config.yaml
n_layer: 12
n_head: 3
n_kv_head: 3
vocab_size: 9010
norm_place: "pre"
qk_norm: true
parallel_block: true
init_std_o: 0.00735
lr_head: 0.00417
grad_clip: 2.0
final_lr_fraction: 0.0
seq_len: 1024
doc_mask: true
dataset: "wikipedia_en"
Each number is 500 + 40 x the weight over its row's rms, rounded and kept within 0 to 999. Layers, rows and columns count from 0. Numbers have three digits each. The size before them is the row's rms in percent of the matrix's.

# layer 8 attention query, 192x384, rms 0.185, rows 0-76, columns 240-287
092:495517546512570409486489552426573497481461491521492501520468455537490558456545569542463511404495495419542471481528513491486484501579535515481483
093:499511447522527551544513476474493383467476469417536498528522450401505541498480592539582444531458514516479537506507549535496473504435505463517480
092:475478463513469475563475472480537449501518532496515469470458528396460486490596450427515440508517523515538499501456471574534537565452480590513502
093:435482552495466541494488499520513530501533521541521479449518577430587442512434455499466525504450505452533515538453550468491547502529490556508473
098:533545505521532410510568576537551491455506522480470551459482437481415493492483415505515521520525494473522522552436529517465567403417441471452545
092:449541570533439485524413522592537544515466536506446517488515458439542537483471518481589479553570478471545490485436515534537518542566469534515532
084:495495499526560487576445499494539421516514500448532471500426478542532603490510494502445505498503519435501452439555530540523514498523489489468500
096:416503484502386427567498477490514558506522561511499517485425583512523493456531473503520431568519527504537536479429448468555579521512549549524490
078:574495536507499507476476510532490557562427535571524443488536468372448444512539383550464508454491434553456483532432455530446480502488529513595491
095:563467524501559621438528501551465525491491510460537507505526505452496428500450537442519524485471464508497526497547578484509449439486517455510525
097:516524474459521470528507517543532475517546492484450536521486488479582530521479422534458517472495550472517510456481493516514538464477534439467477
078:476538540521472495437554477530479520518470516596510513507483457443500471529544463548564518518519447519512579498464488501510427429435537465491457
081:571527419548522506545513533466483439455475498553469476522526496487467571565510447474460500535506536549527469465446476482470461459474468477545488
095:442499536509502512577497479549542580463503439470466434498468547408485445538471479544567508493555448521487521562497561482480510414504462532467461
093:513520527429432487538509450489560514553518522479422541543454544506503541496441547430509430556506549513483440516509526478482513533488404515530532
094:496450449537543513463504547464524462444534523424458433525480454577551426556566517507470525508521548429562513537490491430427470520519457510503470
096:471483543557468497499461471575563476446553529504471485474511528520541526547518564657493479529551476486518462519438521437585489513467476518551508
103:485488502523550540460461551487472519530503429485477480575555467487464560515541493525460548456514511558479425497514483471523482449526539506487540
105:452496570478490448557522556419507422580496475534571459547567403461500535523542483601525517462550463429480518555533530548468545416495547415486472
098:467437489512556522492539447396488499451467477428507469471480518489601511483515492423515454622544513495546501522530478511534476567573451511476437
105:581560449512573514478494470454521410495484510534548491542572507553489428501536458531464626541495509490444539576504490463530514520433518499422529
093:464490464500454476514473525514581545449505457462467567528491481443494470522462487517525514532511532548539411560448475483551520565434487505486491
099:452582491558494466535487435510561566530448495537502585440509450479457419524440557436525462500526524525505489481546544487475535499472548511435483
096:457442462498506520478407478552520494454497472471562530491523492482489576473542497520581584540540424514557456506474491422401528568469492408471523
097:545489491468494475555544493570486495479518485478449495453503527480527446515419507516506468500493504480418541469527518439517544470441530449422586
102:489505480486492518482556429528403495528452552554500494477453555537427516491512477494576519553506432479569438497464496505523529524516465576422507
101:523481517491500497438472395487552553533488541576458513511565406474471443591451452558501509507527515555482527459490479429467504444415525533429495
100:489388560425446520508458533504511509473473511438479540548480463506487531541463512531431471501480442597467450483427505455581572554474505524513485
097:477517535591498508515551546488425484540469491458504520654532518494462515485507627458550451462532485486536529488466497529528541530483553490511477
095:516522458524441500461458549522545530493555515576544428520493537533457493520469528498546521488445453494555428599425447521557536464461525489529509
102:521538575521532519484500429527445567535485495548483467424547590515462585438510520484506464443553531538476529514524545498482509514520526489544494
107:491516524488427541589504512524471515459542532534449577534541476492496587516537451448494510528495560465503460526459510578584519511498477549561485
103:535477512493475543537554521481548528560527538490490526516425511453434546497474490428480452459515575499568483484454484500543562510519478498536476
097:544483509505480527526491510544478506507518491537497441456478479598510421486483515447475553458519504493433481530477499401507559511454477482561523
100:492488486498422509459486425396493505506535528488532442487510553566501526495539475494550445459480480527474562537491554514471555515485499504448448
088:505424497571467476490518537521531518477458509467483554476446419548481495460585460543508537444515466499492450486480472429539470455486482485481486
101:459529497484502578549395566463416429520495507519471457458526512452439430492490501509431578574481504518538478527507480532542555503494477461526509
108:572429475434526575471508520472479444516483560512564463461502489506456481507562427503486563510500493507438492542504565483465474503499453474529529
097:470473495437503536485535474518522533595436574510461582445544481549430500470462514525489466539567501449519460459475523493579551483506506535503486
100:481501500513492445468483492520544501516513455522492528450505497506535454545492446473461531590480504525434514472519569451432452473471440472514577
097:581535459523432476500497548433460471567524527476539473553475530517484393493488524538529462480553464442453431574494546480500512505545532554495504
096:550465499489573508435484615499540502513441457531446504525518486549478431493454536421517557559495542440520485476488450471513510490513485508539488
101:428477500537506515516520409442519524438557453469532444518495522522562476550470471511556463453497536485494460539504504485513512498426479510489517
100:525519516519465516423555488520515612505508520521504480532468574508515493500498529521507518520561540486534479630502511444483527491536575471412530
098:517545576531488538537496465514563494477540587514470555482532537515524482579504426490567437472524457456497503467528541475523490522439458532436442
100:555594473473519498498454507494485468537504539518594518489449424509506549450502467522520453558471559591504478492425440526491507557469514457454560
110:522517547431470510517552496492548539467521446496468426487493536504475526485487468499530464468528487506479422496483479507543546577549499555458470
093:453544433548531531515527517502525477531447489488442443495449475493480550486577468479476449529561437498510466503549479472571468518499505534554518
104:493441480542568472526485530498428447506477432512522444501474506464436561442458436511580505588526503488495440502452548542562505529483514534533541
100:564495525564516471499505461494480453443499494470530561495521491467506539494445551514463518391499504510427490528534567476478493545421525468549545
095:493551448482583512537542509449543420434530512457453450543575413532487532570521510483517473482582528405554463528558482528517448506572466517490482
102:467494446470504524475489513451515586581536504552489538528447520510503447538437498523575407515494546512523535542468551430496530545522491510471553
107:404501544558523519486539545477480494505516513450466454459448432467518426480528523482543553489535517534516528491518443547508513544552543557479464
097:549536496534507538517487472420459453529505516486547462510451477450445427514532543433474566559514510475442384517552452527469515542437548493480608
094:425494479562530462474510529423460539464459531463508478506517553541441519494512514477533522607498554429488513540526540483411484530486457524465559
106:499598568505518544599491511429509573516508585502430519494409454525516478515544575453530469527503467512541473525477494556480534566549473557474490
096:478483514520483552531466471472567509577491554463478504469413533529485538529494484472469517561521505571558487511491497425450492398491450502564429
101:489519459495527448555520522564541469496476471533560596489545525528520464476480489532477511504505509544455571499509467452482458530528532455494531
095:466518479477500528471541455499498471467563490568541481470504495505442498475489499571564480460535527495453524566548498532517455403475498499528532
103:562498547467587504552468471472530524480482495475411541456507454538559562489435580507503475462552378531490453497473484496499515561529500510500557
103:548429521504438596571512490551428448523457557453538540509588487481506434460525478584518564452459480507530503500471487523411465525465566479586523
100:504484557561491474478434466540495420490469478454532560514376510521507495453485475436494487529500469539497573499525462394466505525459502513453493
104:525548542457471468534495568528476521568489534477523522433490537478535504490581521483518531555454516497554503478520594516451553470530560470543451
105:516571598502475458537563501483462464420497485497498542451525500568486474560480475484426480474478442517416488521476541478458545411525495503525471
096:490543483544412489462488473544594515436512542470530488515492484510476492460535517523549445568543471465511507483493530516458504463524430394558537
099:588515438523436519478493490473525437491401458545448440506486435524568525513527505576488462564559498564516485488549568561539528510508513498517457
085:457460495499539519519445480429417534512523482581600495503429447494531510508474536503425588443496521423523522524558572456500513481578505531464476
085:446518493499498464487538481492539463500559546566549532503490501444463481456437463483477513441519480478424519476505446579500502506448481522463572
076:531437557517540529481498492493443520459465415529603461479457421474548490540496466560431532484468504491512453520509469485528513525607481547481471
078:487546495483464463532513530518511458413539468522515471521492571460452545504501540447444506466457476453487504479473554557576571449456483493466558
068:494522515530472496511473496509510473448554499468514446545499565561504579515476510386508531461542497446524473556539535516521536422405486414491551
079:423566546424490470555502449508556522468497496549454503509526548529537530508539515520516468519494535553477490552514483523500517551392551510503475
083:432488500477436510489449421527482545530500476514494502522476519497532529531476479478569414523512496493535508469504490586503491550454400512490542
079:474508513395558563553520532499587437464537528503480551502485588572448526434490510484505518519497554491563479510489474539549504517457488483536499
073:499500481523512471483457480505512481490468518530576498558512420466490469495536432528468507555513485513480509429540457512458471483482505527420482
088:520478514447452540500477509448453513534416455478555508454489523540516487468506490543483515463508387557563508569441491575495435555515493447512564
090:466521522551501528541540513446461476473448460508503452470512435471512473490509506503542491486496414459534477526462556485489474543595534439471475
# layer 8 attention key, 192x384, rms 0.183, rows 0-76, columns 240-287
080:451560425452458574493518503512520473465517502453506466449527436478599506514572520487543538470445495540451433490512491504474511506486481512510547
082:457410453525538468462510448500508466574479552503519533495432520466499447508523472465418548458481496506462482561523484488549492538528562475511455
084:556475531502463539457517479416493520523570509460551461450476516487492530391546511445464502476563446515500548515512469479603507540466513491477437
087:677489503529410523483511537484484481511519428567489431495465507555499468534482435494518495433450498525551495531514552447394553480499475500503514
089:404509481517525535600494510459511493452545457521512522478496479551547445546527587425547494606504495550541563556582547469462457445458529433504548
091:563495533492539530488473569492482497494477421517504465490567548527447426491516523498500494476550583585591528532473480436431527385483568472529466
090:442482510483456516540501491493586569542535519541454512471454522467523507495530509513503489539423533508509493589504471505472521459532484557512499
099:511443529496483514466483519524478493402527433507489552497587489494414449491533541428479489508516608484524567429485500487487533552476495502483493
090:531535445555543486444572461481505465563468485525557468481575440495409500522509509414533496509569497479484551467523487542499495491467520451538410
095:475532545467465497504439497538517536564506487504498560404598542466518502458463476558532510486523542516495518525444528575445488435512532549537416
087:536471478544451501431538462472486475541451488481505555551471568508458523519434490532476513522550470509580515462553527552464533526468489476489486
108:558510475513497512469555478605518465505563457503412468488498500517454494558497508459491474418539542488597490545557526482459485538518516457511501
110:539544450574496475431611454619444496452500468470538397554516530517459513506501442520496429427514521500552530492522478489578512464459535489532465
099:522449518536472556496525547482455539404525505498493527518470498533490467501443484548456507540498490460466472584467574475496482444471541495476510
094:447485516474477515512516531495509524502494534558573543467494492504610457545472489546476471484505499448469514469481510517492519488485504549501487
111:482500508493574536508592520530503465526520496451495522535483525494459520548548536448439492487569543557514513454548504523538493494493471403572499
096:534536468487547471510524489514467541552536524488432445543496547566427503472457495486465507448516500487524489578530458506531479450475534505564543
099:492505538510504489564522440556539474503450546467494537466523411396552516514428543481566519526471504511509472483530524539425546543521462481492531
102:490428554514470472466436468481521508469496567510527436523512458531517453494519481455465484493535513504517492495483446460505483481494465531531442
097:543524520503562404522519456562553518520510444536485456498469551448551526485520511424569499502480460407537509427427549516493476519490459516508408
093:488471445517513480590500515487589507489516496461526448592479552495493470548499580474439495520518520477484472492506495540532454524454529490479469
106:508503533519427521458513455572564541472403500421535534509557514523490435522515459552416445570427465469491434493471488502422556482494470489475457
098:552451459521459472489487500520583517548473460566377513508550539448447453533466499547503525475441537476452470453458439513465555452490491518525478
102:466538482525511451456511605510489513510465554461445551492468493557534516522458561566465506505530468518474509432500453489536445571468419492474454
091:540464560501552420535541467517534510501509450477474418600505520527428457504473494580529447466461568525473537489407469527519509473550467495478466
099:501552470453529431533505543526533488476499486574538489486551543498530462557547552493502533492419479413568534499501534535544503459497452545451579
100:479527515500478499556531483546488468543542560565506516517516462434457533538506451509490540545494535493465500461504447541433431469538563481566537
097:472506458512456534503519504536478512533533541459495489486509496448491523497437472548461509546505500499468443439536527535465485467439514476433545
096:487459480471449540512553508536465427547493471466512506456562574454506523491462502529489505545550550517555512539499517533503564507553542558480451
120:539603444562509449529537508546431475546512526466475460486549441536474551489455495476511504476554533490480595492552526518496473502466526442372471
101:468519401455488360498402551528530532491464487449525491477552515516502561540442536419495537495477549541530488508574509530541499539557550574443499
099:501551464561556483514510409563521455542519470476495506499546519537411554454562524556480462499548524547492472530445489489527474460496477569484472
101:529559496549476470607574520538541455460532481472459506502495483500474542508456454499534396487463569455508490512508525504561507516514512511540500
094:545500523569527504544451513461505546521548521447530514548447451497461487508471567557587583494529454455498514546523468459511458552464493522540464
095:470489581506546498537549520482525493548528538472544443505504492505469554538439590493492579512477460497482527448532487533544467498534555525462510
096:559514513435496536526584546489441408522479448496561475455517475501504533430512563445488493409459510475567541460512477504470507476444484443437565
101:516428583528482523456556544559491606469429487543493504422438449520486429595471563467481560547574422529493484505551455464546452534567532485486445
098:493492531558540519535480480535422512524458527477595391522535494493517600535588410546471534459504487480472504531504502523502471548512524443487481
092:431513493499502510424511512532530531555482603534505548451443526489470484427462411514494528584477567526511462510486471488519597573549546493513492
106:407485496572568544508502475484505510452474516481498564523456430534462531479478597424462523472425514486557489539478478437483531475488560489463469
097:522510511463518485501462509483475440476482490467561522489541548608513544536500512587505509531560444492532549495464516505523466551468597473449447
103:441503556500469499501569480594477523538584525405475451477543478542543527522544530528576527470454518588486482536396394462496491454539479489473453
100:529488568473531465531536548516413544467528453485535547545543506510555512463503509532501474440501432455547503456458473547512530443471464566461518
095:517570533442501563464477433481484455545514515496481499510522440508551513532524524549427539534413415509507578542435446473531463479531451474496540
099:506554441451523546464459496515505534472555516539498484448469554464570499534446517538469534490556472408510510495533496496522502481546455559523559
091:462507414500437470481521456488524445546463472580493528502497458519484558542492496487480488533508519515504538467547459514549508526438520484469577
105:428534515483467480515468467507487463491478515517506502463471550420481477480466516579534444484540547503503575467541454496570456509473480577464526
094:527519464467502526472508443505479506545481493508480520496483459471465512531475482529551471467496540549420468518528458483583528508436495540525437
099:501530449570532414493502509532490488520479491492520446528437466486510482521480497492479477477473514448455471502511476461508440503527503559483489
097:476507486488538517512519443559482492562503423489482572550530500463407513507553481436515512494468445519490460541426546570495550427472526480529531
097:487445471517510562496434513465572546447541460440473561520533516536540495443534522521534488494502450492514490504522524497540425491559503516432536
101:527500478451500465510540513487528536431576404507532494565462438513518534479480558521461475558399575503549487571476483618504501513512441525501499
096:505459505477475497460465526445483522574536401578490559499548469470457556491545530479511497525476505514513512495489457553466513518452536529527448
098:600466500486396519465526504458525547521523567540503519499509483564455526576545485489526448395537511506455473506500545549544443502486568477557493
095:515484509483520529486556609561476478494547475422470471486534564540475480606441489470554481503487523480537551472500483517478536440542512541508478
101:446465507443443478467465431489529505495507450468507520426466571464502534502489488514553538549471530512501572487522531532497476590469488524487482
092:517503427509459573447525501527540478588552542492446493498524516540464480592550474515526488561488465533505461510505459534575442475477461486528520
095:492566527449459486510602495517492493521491533512541553530512482562518480511592412460492485435551546436551519590480533589515442470494568506502565
103:537591508541519471523517517518546477469565565495524471494495461602555537513457531507497520534470524491475508560528546453506554561502465485476583
096:564514553495549450481503532532478515461541524462450521547489514485539516472435447484509470498525514509407537521486512457551495471506500467511546
097:443500536537613518531460560458468548519456506446558467489463495508487500560521497572496522468505517540644552494493523499442491499577492546541494
093:569499489544476464529548479467497531504534541523467496538491505451553443570580492513478475475549575494526477498502561491453522484491493485552466
095:512497468435530507480558564473448498444587468503488495513465582477455474565562453475476462544539523521548508462491477432520486478462475465537466
101:537562508536467484540533478552444407502515456464517449522575447481448528490487488465507523428520555430485584563454495539572473490496525450458548
091:506499533521526441455494545524506439448476482528513482479492498433462416436489499519417483553442603583501546573434486492470563520504478529552489
084:538527532479492479512562546436522524517501448479516506509472504413511455482580487486501524536554521515444464510546513469426435480490605539504596
088:506465541543474502520542536534452484485510554500434474449559447502503477474471455527543527430488472493556538530465493504519517527505505485612497
088:525493515552585442533511502531538509526487512522533457470514478479503478498420500519548472514570542485494436521416439469473545488563437552557431
079:465521465505464474495495530531456490539537480504447452499600446536563468508478463604506538457487467514593478618463573529508477539538476532580467
088:497587450539433448460546528472588456446477538503553393557445438490524519524539501503482526542487524528483543495513503493549494537486560496462538
081:444519517470461504456573452457549483530483507505500524478510463511463522507527612487525514533526555570484583464495478492514506493478498457457565
082:421450521480493484562535530508537484463521570438513522480557485502449501546508438515540497425440472436491530474498493532589551478522451470493509
081:483567551427549470485490428489488509520497568519438558477538451422512537499520459493518516493470463514408561499535489488536549511491451492489623
075:536535486566525471534489542500551477534473571520455486471538504491478541483460563495520503520597562541504451417449504435508497530484455485425469
086:555478465502519537476508613511479463510468449545560519537439501513492479495448491541510478430453465546510507555503562474471493553516541482536426
107:481494499479531505538492451532555450534518519522520483396544480481454524482515479430489551484468531503483494419456493470504526416495506485554481
090:547491441458452544504503559523515556521521458504566430525487578546554509403518458498510534539525511501548529517479557433527530509559554573435475
# layer 8 attention value, 192x384, rms 0.16, rows 0-63, columns 240-287
098:506511564464512545469578416509502461508493471533486471458488525489525543514450455543504398470518539503537517495541562513515550495490491577468424
098:408454467458496546436466533538443509513519498472482441514507491457447525508483546546477492513525612458535473442471436467472481556448447527516527
095:508502462423581496511460517497486486564540503464479458539545469509566528475471494459515499572534466468478442485463478511598479552497479475465482
089:474519495511514485537461481484441423473521434510510544466453486531429538433492491517539591505551527451496477516478433471456544537435397453446555
097:491503488509544496526444503558373510449528521425427544534465488499507481523511479466523515516426554543490485451504467521495488533487548555458543
097:485497469501526532585487450454461492460516498463547511512480555493459531490571495453492456467485507488526515498481517463572484509505524499469498
098:566535547490511442468496487473517562462533448438449475436541480532483503497484494526516579505481526532478538462566496581513473546502451408439501
099:459436479547503517526492491532541518536541484500457540529440459439512478531549569582592499407457527540453477494447550495502504493527516469540500
099:509466540548505545572521536465511552439455526498516567493504526454496523569487482494522500423522486456509506511551466502505522424491433451479534
100:462482465528552488533527482586518413433480515561503535518530461469501448522476446469517487517428461491453476483528512461458484539502492578583468
094:610449487503432490474467499498545461449520512538452556502555513508466498555517480493465530562491496516455528539468584550538477496473537448541502
109:450398533453455554522473492520581514410448475565527522466498479438517473485489452445463438539439518532522558488527548495475531444495582518472550
095:505546486507496413465462459461425477520495547541490520511572539487591511513519527546468535554533533524485514475453478557431510491401519493446438
091:541535511523482455501554491526465448521510557455483440490479472478530519482549491549487458519500468517494546483463490544488486515539496471452441
093:555512590475499428436520502453502474544457478539473526509489504479442475443463498531486478472515490530529572436549476463435512456457531547474451
092:497413519492557533528494525488495529505470464561515485541427467501514524470542498520510526477553561500564480513550512520483560530506543577489428
096:497501490546503465537542462496485524435486485437522524536523516470500439550479483446493431481565465478576471513499499521509487489533491511462464
097:496576499484494561509512434453546448519473450521501517493489473461476456496451468510503499443513436421531455485514492513433650500517549472568450
103:534470439496464519498561477515548412434483518485458482478504492479478582470478453506579491523461508499545487495503526542466455503485471548573525
100:524501507472522457501474572499534411517485427564456512553526521542475505592490517597564487480459452551562545545511455467512460428437516472388559
106:581444416500521593427510515563559485444582442531480526501494541474524570557524504493512536534545521457528470494481563559531562490474479379496496
100:489415506504543583457444547454513541505500558453437495405503391454513442432508596462535536507444450459482483534467493475513529489506563554570422
102:532514516487451484553497523489517508529475514489470573479470515539502503486469534604488515488508524503459494564448460490548522488544561531483509
095:593457548516465530528509533381475536424505521528490442517478469488548460431535506509504527487470492497507468495491573432500510507537559491493514
094:488496503453535443467492517504449509556519434460498477418477439531526505501503517507435521498533509457503529500543430490424583453533502488487536
102:550467497501407539558466544519564496569445468530548514402491567521444543488514511539371427503495452565550515466441455510513483500443531553532499
096:524508525475576483478413426435520493540484544528489485476509506430524558537476506570483521479423466491481500477552590529462489566485465531455489
097:462492546415600532519453454507504500508463457535446520520474486458472514502504415531478505506477476580438458491473522478481560509429464504513487
092:533475449545512510499483556533475509432510483574517512512542499586484419503527545494508437480485480528546480476487491491531454475517534434563528
104:486499504533537480521483547505490527459492535479520507491483509535544500481538508531503526465471535571477410572509434532569515537520479552525506
096:531375515503468440471493520509514487507517442448470542494553447553476550487545580498476478502463593502501468505424454475448507518512507562524454
095:562398455547498530503531552492398528456497489525465467510496516427524471484538470480531476514542520525544502493499493493531533470520469502538456
097:479486514524419485532594481474458549529486548461501468514486571454567472468493473525488524502481531532504443474493502433436481507482433459461528
101:440505577451446490485505507555472414534523506566492542540580464505497494551482442502518536546591467439501445574484500524538524477485563521433479
093:484474533490528531504468482469513442511552493531493506527567511491518442485510510498533463582556531459415474450511505463482488502492463473532451
094:503447474472584476538517498484600523522479469534539539522449438523530556457497529484459557473403415487524535531485530562458439523505471488515473
097:541513530503550527528528469499539491533458494484510484468504531475528504435449396491458528484512467491504524550457488530478524556463490517547426
102:501513454549436477518434479527476473513511426525526467551541464537485491554454510477449536557541452505480464491495502518446484487559428472485511
099:425529528510487425542465550526543513470445420475466553482516427411474473498492490513489472482432496524528522523544472427523565540461568468536487
097:422508435478530473502533494627455476516529577537470487494494496512527491552525518466500516534457536458456397487498519486450494434553494574525497
094:507511527478469447550479502597491496508541499476477497617513502590521487471450453515487497501500512457443445561427561534489478547511510485471494
096:509465475416462542442514488515520471551493455546471502565504452480504496593513529567427503545417400497499514562605568444483490488478507491508477
100:450439512479465544528468539519469497513525468534536521499562424432475530496516613608500576544464498494534497490462521496504540447530538533532507
102:475471505460492532572478482471441483507513513465520468549459479501514503475435530456384549489562401587487428532506442496527526561506479583398427
097:500484516522415456511568511480449507557507477492523480483576498511517494406525579508451475455524526586539514544501540515551463544526524512482477
098:528480555544489468535441491463454511487475619506462503489452541445492464503583529508461458494499454563515421529456442496640492499520530493555465
094:481506515572468512475479527525478444469477534363480466527455521544569499530520593543477575446451418443531497549474419516494547582475501398519502
099:416476467466525501467554512513507475473527423584440504423568622518512482524573468498528480522462482449528505482578496535499518479548486484492452
091:514428472587581556454435481453414591526486475474391485528449539533482553483516516506487515518438489552452489504480446495528458462461518489523535
107:502518466531555564498474548481497484443488507537435513475519461547471529522564476409466463497489506496488428483494580465510534447536443490545490
094:506502482502498500384510509504482424453490543476459478492478410491444522495508511519499529572484516522589528496548535409498495434426485499474532
100:517469512513523455547557512528496519534594531465510466517417508517485527485551512463561527462518547457530452520474530503457469520465469446446474
096:482559499488479566477507506432543517596563505470479504461520510448524490475452426590507526499478476469489466483496506446507528474514442522575534
095:522549511487505537497529531519475482525514470494578515532504423477488458502526503532527528434572502503527459560497481426483512555470541447477557
098:431429563469524421496548513451505515530470406472505406527475551542463483522496501530501500517466484475470481532488513523504595514417448528522511
099:495505533459547501509452501509561449443520493453460525518441519501496457528532503442442500470502501501496545434452512505427472413614482509502455
106:480475459484549472446525446519491486529439432520500474429486595509501480443539469495504502511475523525522559519470514534516500449431538498436495
099:518564524471523412501528525508487553517453528432509503486529579467443477486525519525478502477601468522506578486499487510490485472523444522528505
101:463495576493509499587483442457526525553482457483537452527509488508499565496460463422503478538525574593444543430471498529532500435541447559489529
096:541445522455503517484525523503536499446457529517551457577571526526435502510489535469502484553582461491622474506486568481450566514495469507467456
109:545511528497435465504438478477573489481469555540477474477453473545531605477466548565450565420511451524464546543440500428444459537423425492503580
095:445570466538560465489553561548478487444499479491461481513452556516510488513543523506570525516544504493537492404538483537496528532545556505499505
100:461537518430530454502487541461555490483450467449568520519482503540546515525488510462565480420487530485499599576529601557537532527589514476389450
099:454528535510546529527465483498569498527482496512484395491500454516517491519455432508522498502553604517531487475476568532555563530538446446489536
# layer 8 attention output (transposed), 192x384, rms 0.59, rows 0-63, columns 240-287
103:516520474547507579502467468527523476447550495488506505529500504497478514389475477499560542535447508495483522507443491508437586547544437565497515
096:459481496501508448481453482570545481440562443512581439482492561525591602442545447556580570447496468463502519532457526543516512451499471533508480
099:549469510531516465402553473554544501502481491423458546514497542512449452505508525416443494517533526542519504506523532514505476549463515514555427
094:476495484544454445548528501533522504514506668555482482468471554466506495500497492579537528527469490476517440547468510510451454468474572499539493
100:520506605562461489430476470544564507469461413542459516456502540504427580522452494532550473467497544460460476520519504548387525450506462492597522
102:553488540584491465476508481533491493422494555553557521508475478465493511524523505552567526482462565532474515460404547447485546528520431506493487
104:464512505531510430537480503465488489539494529577471557505430466588517514482473591463508411507510408442530483474460484444509547499511591576516490
102:430486454473519519506448472472471472438529478530390494422510497557569575450473474514490486547485519534514511579450478516457518456609452461498487
101:428454508516433489571483484488470533530450466575503491471494497474466478496525527433494514537504494580483543499458525540540532519466537539463560
101:469431474515543526482497509484421475513510520504517419471486510460523537441529485505443497496548443476516545517496397442459536459438508355525543
102:486517502469504488490484538494494500502479457552528484481439435438510438492424573529487521445503485558525513482567574523478508509500551465454562
113:539532445501530554474507478459503509497459504481444505508423436595582498480543477473484450441519495476486538517481528521514520462523501532485461
102:499546492545535447583496483511470491434509487473586439508505487480492534483553505500476530517566456473469421519469515431549516507473514449523562
092:478486476549460515519472423446572531486521493475491434505490490547528585482537514421474529473504527524550532477457573462439533542515474499559469
100:535503418457458515558511483511480458459521510482506468552436538526505580480544452482561522513542503451482420486474383540567461550482462490454482
093:538498480534492501476529533495470489446496503414485456482471401473509505491472440521549564505468566457506457518466496519494557488533636445488508
097:557534456537459477482507447506502534520474440407461462506456506486480554537476498434527445495479520516509554502497522437539511523496534545478489
098:523492580462494511387438578458503523553462540503482455488482438519492429503488502489521478568497506537469402548515495528517445520552504523526575
105:500552513537524518516423529520466569478444458471502527551413525419433506514451506516572546550492517497549448520531523522507497504502455435501459
105:464513481448443444556453444518524539548531474516502505517479496577539563514547457497469498487496462513528469490588491548561500546544555507505453
106:510467532425485517527506483518569552505459521529506522531562520610490527430466569501507503441443412531508530495510482424481534494477453523507520
104:501543490480539435513479555499437447507448516558532515503546503495443552465544487533439522484488524532438530471465510587516441511461503486511516
104:437474496496570468503502492463432514455545511534516451564472465580541542438535453553547482543542471587521466419541440515501501573564526493464502
095:517492554543475481472491460497542451481416494454484458563500454525557514493500535416464380471534525487514477507495517529467444487521449521487534
093:594447485509449494504455460457512547507536535445499444547532466462463498404445460521464454478417545483537526481469520521477517542456442590546496
105:467495491490572518534508565535436469528500527483522511473524457593498410538479504593492595446446442509478486484551559497549529462406601436499486
100:467563460458500493530428467417565489520574465490476476528441488519586512479462557430553510493510542547480481544553481526559544463482452482484489
096:516498442498501449480406531520525485459452504511459531519586495433505485477523445523438562484388525492532483518523581516487444470582572511516521
095:474597516470453530526567507505480480448461476544537479510550482447565489516493481555546505461504455509452483607474564530486458543540486469461451
102:440552428453499438454545527453526455518515472474468467578534516505506495488444568525532501506562579428482477456474546526507491504461455437493490
098:517494490508512484516424492535430492499546435452528480521477513560519559528453503520490558475438467476458534421492523514493481529536504469459499
101:450556422607500512458447492540439462582529477471561570513537503523466438510562444560567526460572468476534479531453514473502434496456513489467491
102:496485519522449514446411480513515447462556520520469554492538537501496441436496504467469502512498478562575495486428483541576462387451553547552561
104:486472497515536497447538515477538509391542523460474456483540475510537460470558518552433453505490543497472533505573450554480451532488463466463464
094:489487473512537512437466519573495432500510422488515466481510529461488542573556464486483510453527478471514433586439514490474518491483531525514545
098:462574557445454528568492497460524498514464560499461503445523505395447512496503473539413452458507477479527448450491484506535538508545537567478496
100:467486449505518475505523528479488488507497508490434503486509494500492482480463469500471530511540479505441507449544494583513534463492525492489552
106:511524495563465478510488553508528560561413535516417495455452474509527482502570482488449488508538474461472549500519576447434430499545516554563474
106:550436458498465588474483456575499453487520480481531486430464496556477497559487520484505529513519546452546480545466474491447542466502501498507451
101:439451530562543503473493506435503552510562416497442427512471474489497541527584540478512517490540539552452485440512530500483549505488530460470463
100:513517445534484570487504457508502593510466523465537484499564490492520473513528493443491522492481471519471506481484510459477531495452442491558492
101:449513510498479524544461489472494481478495474434518501486503426538575526498584481559529515531518464526570534552483543531458511490528493449479383
105:512467465525490514488549457555556473467469494535416488451491528519489589431559482568539514471519482519515538417537498509424490536499502472429502
109:563459474477429442425496458517600569426523478510475498552509482499471517580506512504489440504456505547515473507433554535542469443466507500488571
099:545465479513545511508489512467529552450543522522547546489547524525451513507462517487499511478434466508424522513481537533487536573426516428507512
103:488515473499510564430515484506492585438466435538577498552506433594515567526478502542511496534515499471475538509485532498463536498505493488502498
098:494495523467556501508519487468452429519476446478432573449489450512434526526478501503499476526484495520503482537546463406459473452505533467559481
104:544515475419524448476536556495448533552526524484521487495498417551548549469517596447449508472529529533477503497474478436415511442518475507481500
094:438532459501504505569469459512598454495479509415436510460507447472496496567493451497534521504533496507554467504467525482414457503554440528486503
107:501483503511453536494455497583491505522493467481492485510474532491494438510474564606484506546509524581503486486536431496522499506582501431526548
098:460436489523488525543438528521497490536480497517586415496489556455483507541508511598584472452504533497575435504521559496500476536537532519486494
102:449547568450551477542477456512522531441502428460440449472553554482590513465524469552510486477510437524476535523481527473549523464548539453502492
101:505529439586515437535482479516565505454524472522459475510452491480476469507499570538526445572513491485495471569543467523494446531439511502566514
097:451491520517475489534468452485473506479554542397408487424561477523511454479513502499499553509453527493559529422508552590479497484515548515499516
104:529543456463495525528433551468437457559538531514527466482459508549469565563492551572476537490441506564530540458549532520513533484534484492541492
101:497479443497463473531474515579461578567453501484448521458527475563471559519495433490463442499531550496552434502433422478518455548555508642499478
107:534566505484410392593468465549522491484548507465500512551495508520535507512479468444469498523470471484433547497520553549518532513487467525488551
101:453513480543491450533527478437498556542467542493540454510429553474512514526500482436534460564455526475499432468544474523470514521530487516482515
103:530561479535501414463494524586462533495511492505463483509514498481483401492489574589511484440464455506476505511492491561569461507468563512473562
097:510438492486501437552517493423481436487464466504580490522515506517558452468548497515523521612478469509448562482509595438543435515414511405534483
111:512584467537524493473530517460441500485443485506430457518490540452528492501463539483535529536532447427479494508501542486535483530503544554484466
099:480463492494528466488524552494488630523498453481559506559486506508438484546528498444483417463538489558489555506474529529511475527527493518508505
105:561507512532465479547551512468542462472505487525475574474476487533513494540517485451484517541515532555566465417543497539507545463437550513503473
107:528491530466478538432477467596530537483468506481538496464537535556518501548488509509502490424494498514516547520533414544509523569511454562443453